Weights of a small GPT-style language model, trained from scratch on English Wikipedia: 10 layers, width 128.
Each number is 128 + 32 x the weight over its row's rms, rounded and kept within 0 to 255. Layers, rows and columns count from 0. Numbers have three digits each. The size before them is the row's rms in percent of the matrix's.

# q: layer 3 attention query, 128x128, rms 0.0458, rows 0-19, columns 64-127
# k: layer 3 attention key, 128x128, rms 0.0451, rows 0-19, columns 64-127
q0 094:145072156113128148102051115131116138104097051077148129134089117079105157128154140082125123155145114111113111166086097150090138192131169099163181122164123129165156139148152073150104061110102111
k0 084:150095115106145137123162150116154105164179118078130120096073142111080133108122122185113100135128130091107168098093140146154148144171184125095161102145191092155113190130185107073094077103095129
q1 114:144191091098115103152159115123132139126184114106119083115120105088140141108149177107073137164061134122147189134148147095180125166116129111112145120128162078133109064132155139090077137092130117
k1 107:104157120129175124142187090078100139114171137165136082129115126095085124132147172051112116163121160112160093150114140084124141158064166077077147153137152164148102036106141179094097121147112136
q2 104:158162132078143109146155093089124128113081147166079130153191152155115086119189113169155125119130166149114109123169092137135169042153106128102050114120122110101104166091123118145133141147157113
k2 098:152138152122101115085116131102094123131146085154086102117126130155148136111162174129192126097125113126176169168180122142144175073128111135103095107154143148073158141070098167177068101116126091
q3 095:119122123138124103094155120114069178198109115119134091127170138133125133114145082149089134130156158079168208124061168123062161084117141114201132077107159117173106181141128145110126095099120142
k3 089:160066086131180158066163142123042159127102152077162130145155122136130125084138092106161156125114152153188139162107140101088136127105163157198157101124111077106135120052131191150127111122130121
q4 105:138152111154167167088143149120126124178136125074102105095204118071119103118069170131149121151162129142119142119080149147135159189133173075073146120132123127196148119116119069160081100108075130
k4 095:131019171155105156097105183107103140109141135069182146113195164059135075138137166115144073156207114096086137157113178171147119136132153124056129113149101149122122154135135107176146105100109118
q5 099:146125128041205101110151081156138169108165160183143093060151151126092095105090162119112096087054155148100112163110121099188107144141113102201129101129120157111104109136164107130152108183198148
k5 099:117160086138132102139147065166109176162146093133104086126214118104050152059097152130138119118098099162100104102095173127143101105150171162109119118162157138153128099066115124086101079119149071
q6 108:115149146136116121122135147116131162100163093190180109108114117136155098167101090134193144138171190108172172121115083123108078149125126050183109126096160128109125130144119087148118103122132113
k6 095:107133091115146068126140105126114135135090145201138135122152109139146138138094094132204150139165189103119139199114096132050102149103089137169154114110113191124089090117115107144156089131117059
q7 104:074107092058118079095113118129127134137123127187134120091091129122073152065058100160125150080124092153133160154206063127079129161091100106169156144122146146137128104118165175118138131160163061
k7 100:146127153126153138097094168068160152095130130167108116097111118172084115083138104159166180141138118143087112144158090160090101107173115098144136151132144124180139070187143194131136114164123123
q8 102:113147118130139149134107113071063112166118065081132098122139141134135112107102133116137098087120156142076120124161189118104181164147145098086121025160154091118113137130177138156152090061104143
k8 096:106064072065165117104121140054155129137170184081109105130137124113156123141203128090141131148139108114087076117127182159119148132127109161120112138088182169135093137146163137178176131063144125
q9 095:127090160131123125120109059118159154145104067174144188114117107118107193094188069108100117141131130122181105120154145126158165155142089150177061093107047114153119158173165126108130078120104125
k9 090:084124098145145123123207117091129109087091164159141156126125080165144175090151092126122121165128147133163136094125140105173194096133149142151062082112129126115127142127115103146148065091073167
q10 103:125130113152187133110150131107190103135092126106153132139157127100101115165182197157084053150163113148099093097115153107102100146110080159095111189100052138130118102127167089160149141140125108
k10 086:079122150121143149112149171151099157154129135109080127170129133106087145151155151170129083100157118106159149081137144148176142136097108148130126127143048111134065181128181125125155100142158106
q11 116:131087110127119125083118139137097149142134128044180101131109135161167127113098093105084106124168133121171134150063147167139156118136158118101159090101153089154110145135081164185103169110067154
k11 107:138006109167174140119097121138092150122108136062138064158080104139087111076128093108102047183143165138181144140107123152113112111153145126124112097123112159192111109147118127135111154113108157
q12 100:161107154092114111140083184087128084153146139119124172127165158116133120153099168092101136136114108120095136070141169105108101105160125169095159081161149128139127192095106179119158194083112172
k12 094:129086154141068124122046129112132119159117147109096172159143130128153163140130159098117126130100098103083142131126127118093105082141103122123068132176122141114112169119124041155129137141119109
q13 101:088149091118116153118107097155118110141083182052155153127136133141167118171058112080099100036118138159147104087113197131145151108123131172110157126108119103135161134081100152114149178147093129
k13 091:160144121143126156176106090121154202125130159062181101120148130126200100120118081123068125146124082108100094086099157122121111096163115133092152110161136145144115167131134165124106166137084174
q14 113:147170105067169131182098128124121106147134153158131118122150173118125126142124095092185135123193152132204121105168121100105148122078113093095146090110156142114115135193130101163088104152116117
k14 115:169179142104151188157071116113115136102172149167156163065168106139143125158132106133130173166144124078088153064132102115134124141121111076136176135136166133181105132172147121121096092091155099
q15 107:103166098114104121120118106150109115144117135192137125138143141126130177135185116143061147137031151115124093156156109100112107099106155155178138134149148098087088144063100170123180185190104182
k15 107:137091160106085101114140107162065145152115078179131062143144133124155174077161119137079148084075139093139143162131128080136082085083147135147116175124101131071116126087111164114143115179074152
q16 104:127170145092096106119164084120112118152149132092116094171081131163181126133207056192071065096056139098167141151114148134170123123148110135129103112124102121121090193108149099141126078151105125
k16 092:111095122102149100077118071152126140119112086125153090244126146129106170128177130101117130139166153111182163170093148078124168111124092122158082122122083152125100124146183129135126110101140153
q17 103:142116141143155144115135122180093177145109112099136097101166064088137074130129043144165098152147122135189149110095159111133174070140131070150141074080137147153130150113150112156099133157138146
k17 098:181114138145146136120147089136171163129118120115103175090172163145167113167126101137138131100089137176175137136102109100123122122194099073174192127088109180101128158124119081162101096148139107
q18 091:172155175107118172124150116152165125136156186148134145139141128080091075149148103131106173174205122138113114092102112092125088177121142152124142145081073090158145053132151158074064045098120098
k18 085:075173127172066137110174132114121100141123162166120160131218108062111104073146107120137135180171072126146070102081067153105145220117143146089151128085132121148169132129131133096150099125116083
q19 118:176140125038152136140039115186182124125160101137157121113100126161127159109161185107146114110092123125124114094095106131103100056124103172159178092111150110096132172115113106133119139163171078
k19 109:135175110074162140159105085113191133138121118145163112105106104142071144145144180162214095154102139135148090061101125153109106091124190137137114064186130148110085155169120113124123121176137134